Weights of a small GPT-style language model, trained from scratch on English Wikipedia.
Size: 9 layers, width 192, 3 heads of 64, MLP 768 tanh GELU, vocabulary 5436, 5.16M parameters.
Training: a variant of Muon for these matrices, 189M tokens, 5765 steps.
Each number is 128 + 24 x the weight over its row's rms, rounded and kept within 0 to 255. Layers, rows and columns count from 0. Numbers have three digits each. The size before them is the row's rms in percent of the matrix's.

# layer 2 MLP up, 768x192, rms 0.205, rows 546-595, columns 128-191
098:121166157142091136113102095160098160133167138132106099069150123146110138113120118142104161122139136148136113114129106110152089154112130099108121143131166137121137092107140158140172144138144092
104:137149117124085118144104139147161123134128098175116118110084115172109135149154099108125106160091112161143113159115158118113131207126125161147104118089164124129158124126155123126138117154174103
101:164101085104140143180101138112129144139148112152116111105126093083112143120117137139100164120104105141110129132119137174156123100124158171123139134143165111084106168141104128128115102181083125
091:137117086146133118109154105116122104110064125188104145149097135168120100100124126095111081083105111157129156140102101138132149105090170162136080125126076126166099118142122162125132128137131135
101:138148140183160145118111144100125119079127099095136188121131117105148120108111125132124157115141177123138087119126101132128141111124062143156117158151138158131128158083131106104185138120114140
104:141123177100129112166167072111089148134141076149116143135160076154077147091144158162121135195106131139146119122115155101136119128119129170142138137163120141133126112107085128122105172150145114
095:126079127113133151124128135111138144162122119143107117149095129112134120119141170147137126111147161148163141148137163162107111145137119126162121129155130161083172150127161159156108130090100090
099:107133090123112145137128161145143131119154169117140131136122155123159176154130143155136101174120150082147141130139153139121121156131139143115145061117161114120139107156143097104079110140112118
092:115147130144151109111145156117122136096104094134184080149111150100167158102108136128140078158155106144070122157091106133085101088116124129095094148133156122095140101099139138142118129123174136
092:144148161134136115098153154157121130059137101114109107110097144142177096111151097119108160156178108114097150132115140130133140150143144141102193122124127143106162124056101119165095129093124121
106:123136111120171130131151153108158106161105124153135123082148126080110121132145108151069181104151134164149168150119124120151113086140162106112120136145100168135096125124131127128133102176140135
089:105120161096114113145075112152126117200083139144105164133122152124161127122113111121151134169124121133130110114113130120164111128088157137106137142161135121125116132134181138110178078130144149
100:103077153085171140093127130148127127125107137130164137136079107127109121142180124152104106122124099123116127129120142115159129152118132116123117117075112129133109141115084114107131105128183090
103:132093158121127157135081146127160154072160143132104141074171110122164101186162133098108115109108116111188126174086104143114120121134106081118131123180124109122126158113067099133140089148123139
117:187137141134118097161112158131146132140124151118080129115125121108138136092113166157136140076122150090129189127114147119120103111132146145118132133150105117145178090099133112100139133157089112
088:131121116117181140151125158161144097105110129135133147152085158142172136103110110127155147118177179132134136104101150115122148084072119117154114075156126157150134116172118143099141112145151161
101:162153097137128150131141144126102131101147125118104096096155111112182104116170099130102115128127138132108125135123117092155095134101111136093103154120134156136124083148173145157107122130127139
104:133168115167161112181110120158097140117102110116164144122103113137114155154136130139104133089124137086117191137142144122126099160116138129167155125116123148080131139131103138134114149187116159
103:111152140147151139133113086132132096138123148106075156131104099104145195147173104126136149104136121182171098126095164170124100132123108134115104092136101134123160179108111123129165105129097135
110:170161105157168157128149089106093103106153146150146118090160111141116148124130095117085134113151135102144146122143144141144159137139093115130105128076154195103099119149151168151098110147146090
098:128161127119139141151110135145124123123175103152136167117115179106159109137114125120110170189112164149128112098150158146130133139093145122117162066155153148123139111109114147121111168080157115
109:102138123102114116153128096083151155117132156108095155131126095146150118120170152140125101160110116124125106135116162139187094145147135132147131111135143117127143111130095119097123172108128102
101:112151145115135153127109103190143130107134101113161100128138076136122138172159125128114079090122097136133109107133137112149104095111177122148128103123148098141146119116082177132073140140147100
094:120114158109091168103161119101134099130122117126141134061102108134148105122119138158159101152122154146133143199117118131169121118153140146132162105171093106138125121093110102136099122156156135
097:127118132131117111122118151107177108117153148097132123115165150109151163095120121138120115134116131117086123155137087120142134158127144137086117157124144074157138103120118156163106144134070122
094:114095160140108139138182117145111126114138103147145117127138099151173103105107108099142149136132100136151151159132159118078160127146138079173169095152174147137108122101134147147103138116135061
086:122153136098173145114136090138099124087144142103139122134114132144113106102088130160122121186131105093115129154139148122148111114141164142127139147144138152141144126115079127137046151084123120
097:162152155093152122150118158114103127131140118128096147109181078104099140117064177146115124142137140112091148136124110096136114147185123128127137105122149129142142186115160127121128141117124153
111:091126127104132118106156146151155146096138190122140101132161131123107123116155083135127112161149126129121137141137135143128130137113180088090139098099186129132090120121118103156181146128083175
102:114160130124126133114143123112173126126111151122116120165115145121118117084151068095128113069122116059137107152117120139139139071146148087102110082123114139164135118137101086130163096126148125
100:114130084164072141116163124155089103188150124114168131149150080126115148150174162129129099116130149129130146143108143156159148099117113140090163121150123126090118099113099138139125134147123126
103:135157115127154119132126129110162120094149133145134111110124142113158125128098126158132144134088115141107078132069135138090110121119154124117130145167133125115118137115104112146144123151156161
082:155140116076129102141131128122115113117153173115151146150100148154131138132138117117063150094092112141133119174135124066119111131067126125135125161107146138121151132115144129122159107146146137
091:121133142131160131119139166128063124145112079098161152160086151145118090144137068096123155116133146114108145123105137156145166171142143099092122123133119140132105064144117115093147127108134150
094:119077122140097114138164104139147156107176163134112133158126135113132166177127157131124131121118141124147159107149103131162126126105069117134106168101142138113143150154133134126175135134153151
094:067117109137149148178097137093125129118077125145107112125123053128228117131138127124116149169120088134134144143091113126131127154132120166106163121118108151102129081115135167105147164101153085
106:111160144134141102129123109126111132132140144115149112149114110112142088123112115115152172113101146143174157141155111118164080181098156142089123146127120164120116163154140136099097112125123128
093:120130134106117161141154089150125115133169110148182104123122085121062150127073127143125116107130164124101160142175138163084125120097106154183125150126140121133166173123132106124069129114125170
108:138147166116149107100138121151130163112107155134127140113134105168138115121144108126131144120127117149106155160160140137127103108177131114093156142095162150158090143145185148126159100092089099
106:082110105129139117118124117137113091137157153143144156108113154140182102135135138143165127128155121096142117101136130137123130137153117119110114106114154113109090162110133138102166143096119145
100:191091123114119102141107132140089154113117156131100112156141140125112112142130120145156151173107140123133153130104151065148088130094124147105117119087111125129141152138099116132153090141146154
100:106112128144123152171122154098117104127140152129165137168112177127110080131144127157068118105130119100139149177164158091111119146140146121152105127134137122120131122166134099139090121139108121
100:112077111145128150126142098162135074131141125116141160099098102115080136166153140136146166122112138111143105089121169150144108143125121131098111168122121123118115118128142109124142139122127145
109:159166144121086104132132133144103067101180124100126152149117177150117093101114171194100122135123124132142133101111126111124117154096137141082137086156132106112146147122160119104082116169123126
097:168097151082144146180115088140137135115150147125108136123131113125140054124128127165114156141143138091125121094146136126142108107145109171133183106112143121131152147153166122136054078143107108
093:141093115138145112107109115124072144123134105144157161110132122114119125108134110128123116140141148153147096144069123092125107125139123104101115134133112112136118131118172105109085152170155126
107:134129135119130156142088142098164156118165132119092125123158174113146141081131138066120122122146165100117163126097133169108124133126119094153112148163133165116107136130131135119084135138124150
099:145124089126163198134150146094135134135131129106102133081128129135117140140108143109114120122106110081160094141119120097139136083115119121104108133110103154141138123111118174131113096132126143
115:129114120149170133151171135108162134114144135136121109108114123150104151140129142132132068105146106128152155110113172122074088105121090080136131130155161146146126128114165139112084154081117153
102:079122142154135153107142105103129091118150138088137147152143136148131181154115135151150145154159176114120098083083121132146142155123148129145120111098115126074104132122112091079164160124090087
# layer 2 MLP down (transposed), 768x192, rms 0.204, rows 546-595, columns 128-191
101:151122170178152092141098089147112128099083145126121100078138121130098152078131119122118141119127126088129143152113109122128159106168129134124123177145137156111136123146130171145080111163094092
098:132160144123115097117135115143139118111113116187089124114155140119123120166129115131160141123095135151120095138114142134113140124157130131163089132118153159145154155133117089156124127106163158
099:094109148128128109140134161142094160125157170129106145138099167133125141171128126106110135127148102137159125152120158094097093132125124102114119143128110111175132127127188116127121150110116097
089:100100134127112116133130150132098138138101112114121145112130112142144125182179139104128164127129124147104137116127096138117106122128149144072134117121129185141138116147091128127160128096154129
110:129129126155132122124151164129103178124099079152117093095107094129091140146099114139102109116139120149102130123120085124129087137209115188197144145109135126132084104106150141112204128100148144
101:163098100155151116150138150108119126155123161150119131123177127142089182143125154105137120128061124124113119120097132134117110079129103110164160123130161107152158138139102121135155108126166158
098:117117113132138103152153140113131099167159145152127094170141097115131132106169162095161096139118132125137104145143120163148132167101133114118144096121125102113075139124109166099135172140132149
092:136095156121137122156187136147140164097157156104127072132093135131154177183152091127090111135133054098141088107095111120115121158147141165137156143116135104108132105117107170116097098105142123
093:119115076146106104138160108138114150140115138169126176149139109157133120141112141101131142110132137115127138080097110180167107138105045144134095123119136137121115131131123107137106133132111135
096:098131158119086099055086083166162089118151121114132136146143151128187127151097160140142110125139091088114128156118151155114136135131114118139134149150085154122116119149098109102136091125106115
099:137137149149106141146133111114160127154087138122117104084147100124104099128138144110105150124157134148116118156109074133144104128194137121115127181099071136143159118138156122164111139188144091
091:123104118117139093109129127147117117121104107145074151131094150129160125104123106176156114152161155144120050162135137090107144137138147096186143164148088153144103138128118105142131099153106136
099:133168109147137089141136122103137162101155152112127166158133096162132134097121119147138133113111166134132147105137108125125071122126112111105124150116150142118131135180093154133151154130096105
100:151124111142095133106115143156096122100130160126127190127168151109130066094137084126135139165099120145127133120105133118074114114135123116084104124098134117117136114085136133137115152149083089
122:113114143154127141144122127084138097053117161078111157120147091090116142108101144122098167131127133140116142143133118091140162151124122109096126146122140121127144073101113094129054118141105142
086:112123152102097132141115098161121154113071095175088132120117131175119158108106161094114126153060125164136139137148129112123137099143136142146123132093131103086120135163116116200099168061138120
099:175152102121109115115139121133105136155125183100125125115110116139157126133143134145122123112156110129165178163151083129124143141141154176140145085143161118082146129110143106141119109119136132
101:142152157169178154135124195033094122103115117144104077146133153150220102114171144143088098134159106125156123141108146108117103145120121153186124127132126147117141127139136104101139122120136155
101:103152157125107146161136133139098096162161098139132133100107121079129157129153122129221144106105123148123101133139156127130144119112149076110114118069162162126150155098113166111087129125112125
112:136119128108153187141121113104136135128107142174103088076153123110120143085139088095131132123158140096119082110133188114135116124156115117134114170166164151112139145101098146116097114163115131
099:100150146124090165113161156095135097108112137118104120136128159148154107146127137133081104128146161159150114132115151085118121120142159132114117121117102106176142157156098116148128101113134126
107:175090119091153134164131112156159107114096168128113111091134131136142156143119125131143116109151176153132140138152120105096158136133122132109118118125070153130198151109129123157099111177109103
099:133125111100103150129102102139101106121112134113127083108136137095127119132149095108148130161111107142115069192157149141133122139133179169087106086119114135109112112155136092124144150111131131
094:124103154122131165126101114080140123151115172149158124096178195166147131156147168166129126152114120097157148109149137119139152141130148107121129109098128162093153133122153155129123155126143129
093:114140133137108114120121138083095112091109135128135136116188118110094151160133126108116127101183122105115106117118131120137153125102194115120099123113179107124183126115146113159107097078086147
098:102133157120118138142151118177204131134152074114093141156131099092133084113083135090122117146123151124113120108138149127097148144122096155136181144145157167184143125131118111150140130127110097
084:121181160121082170114100119113144122146143141128153120131088130087162131110096109142132135160116155123115180132138141120114119151099141107097133139149191133140171102129125183144147094092159111
091:074117153118127123118154114157122164143091138126100126114133108111143112151097159132117133111120106123093129091150122101123132129114142158127104090148120113141121168124123138141126137081094106
104:096118101123099095119152123123140133130122144140107147153138148118129143100095152152131107099131125150130137107143120111130122124098147078134149113119121134134155103121113152164153144193092119
099:108130123095135121102132147163169129127126131142131107152176113129141128131153098083143119146122142124114102093165137138101141106114149119126112149096123116174198108161119149101093126083180124
096:121154107075074138097129188104149144149106106131136080102100127183104074117117182130149128112115129133119129141156172136168121132096132139131119066152110123136115146113132140097134100103145128
102:111124144117152152078163078121163160086086123108140072149121162119126090119105144165121111164102120162120115139177094110123144142111130142140153136159089136069162148133127115151150139154123101
106:151154122135116139131126121107136142136150133120156120139124117160134141147120148099124159134100139164155146117098086081144131082147138153083142096125125131113096097185097138139108069149089129
085:109118129107125133118155123116125139145097131111080114154108116137198109139183116141165132196142129100167135073142133137160101122119168144149100141136154152132140162118085119156091152159103108
084:160097123144112104099151095142088091136148104116131065111143143117122112128173186129151048151122121137100150145140076170136148148049109099155116152135109122107140116136144142133119112156174162
090:167090158122107132095139128126121143123210117151114175148152132130083107129131164159084105144149141124084129127114096117136166124145125168135108095138077097133077120077137124151121132142122148
103:109070126148175113147093116094118164123182140133134112170117076131096114139153135125137099136172116095097119149134099145155157156103136157117139106144113107116136116133147142139173114125163133
095:148149122068121139124103104093107145132109119166141111151156108138142126152165134125058153107155144092119117171108147113136127140146095165136110109114150141125135125112131142078183136130165109
103:138110099128131095120142126108115116141094063110162132118099088147129122126129128175101137147154158113109117140131111171104132153125115112141145129145133107096115133138168154135131097178111173
094:130160164146129125116159119147133147115103107125162110112146147107153150100132113131131112110155133167139114149151145092060135141121149162148125133123099130126139112172061121123138131112159110
099:130079144137113122103136155178105110105100159148096136134183121134134129162138118109171080144114136111114153103117169094117110130064141121138118097102115134127110156124103118129141106123171158
098:160136120124082104127140116124107139092133133166113125104160133113085156127106142084128185137141142119153117119109108150155128135133120122094103155098123132138134112130179123107147137144154136
096:166117090179193123066195148151119109155127128114125116071150144116157118145098131100140148108127129132132079124119150116134134202129163137160149108141098067141151125116114077167139176110117131
105:102097108147105138131131097141157131158105127123157114145116112127109136145118099153132139071125117146106152130127135158135163135116118099136105105127131114139107146141146106121145117151133124
094:144106112131093110102105130129115098132104110145144117082120123154124147120128110090107117153130099137114169136161135168177105091137136114113108161132100146129104118096128168102133147083096133
097:120116120121096133169125134119137148110134105140111120130143151103099120091117098076158087145143121118123138077102114126132148144104099132142138123104162147104140098099143136176154084151143149
106:149132118135124094126104083120156095125150139098118135140155125106161158099138055143151095120133117109111128139141153166108116170120118151106178175164078137125128119142119133165092148100116120
105:073136134138147158122139157149132108124120077097130154067136128155156101161117101109184139150132131115177124103116094143112122185126139137094126074112128124071139110089097133119138138192109162
122:134145105099116110112105115136092133157130119157104139170149109065147106131116132118137131143135136105095127138123104151151162157137090139126137087148088122083142140111086108106144104156147102
105:152159107139112111146138111140141136117113162131100111136085175147144150109113093136088147119169134138116138148098110041136158105139124155077099124137145159162135138165147137103135099117104110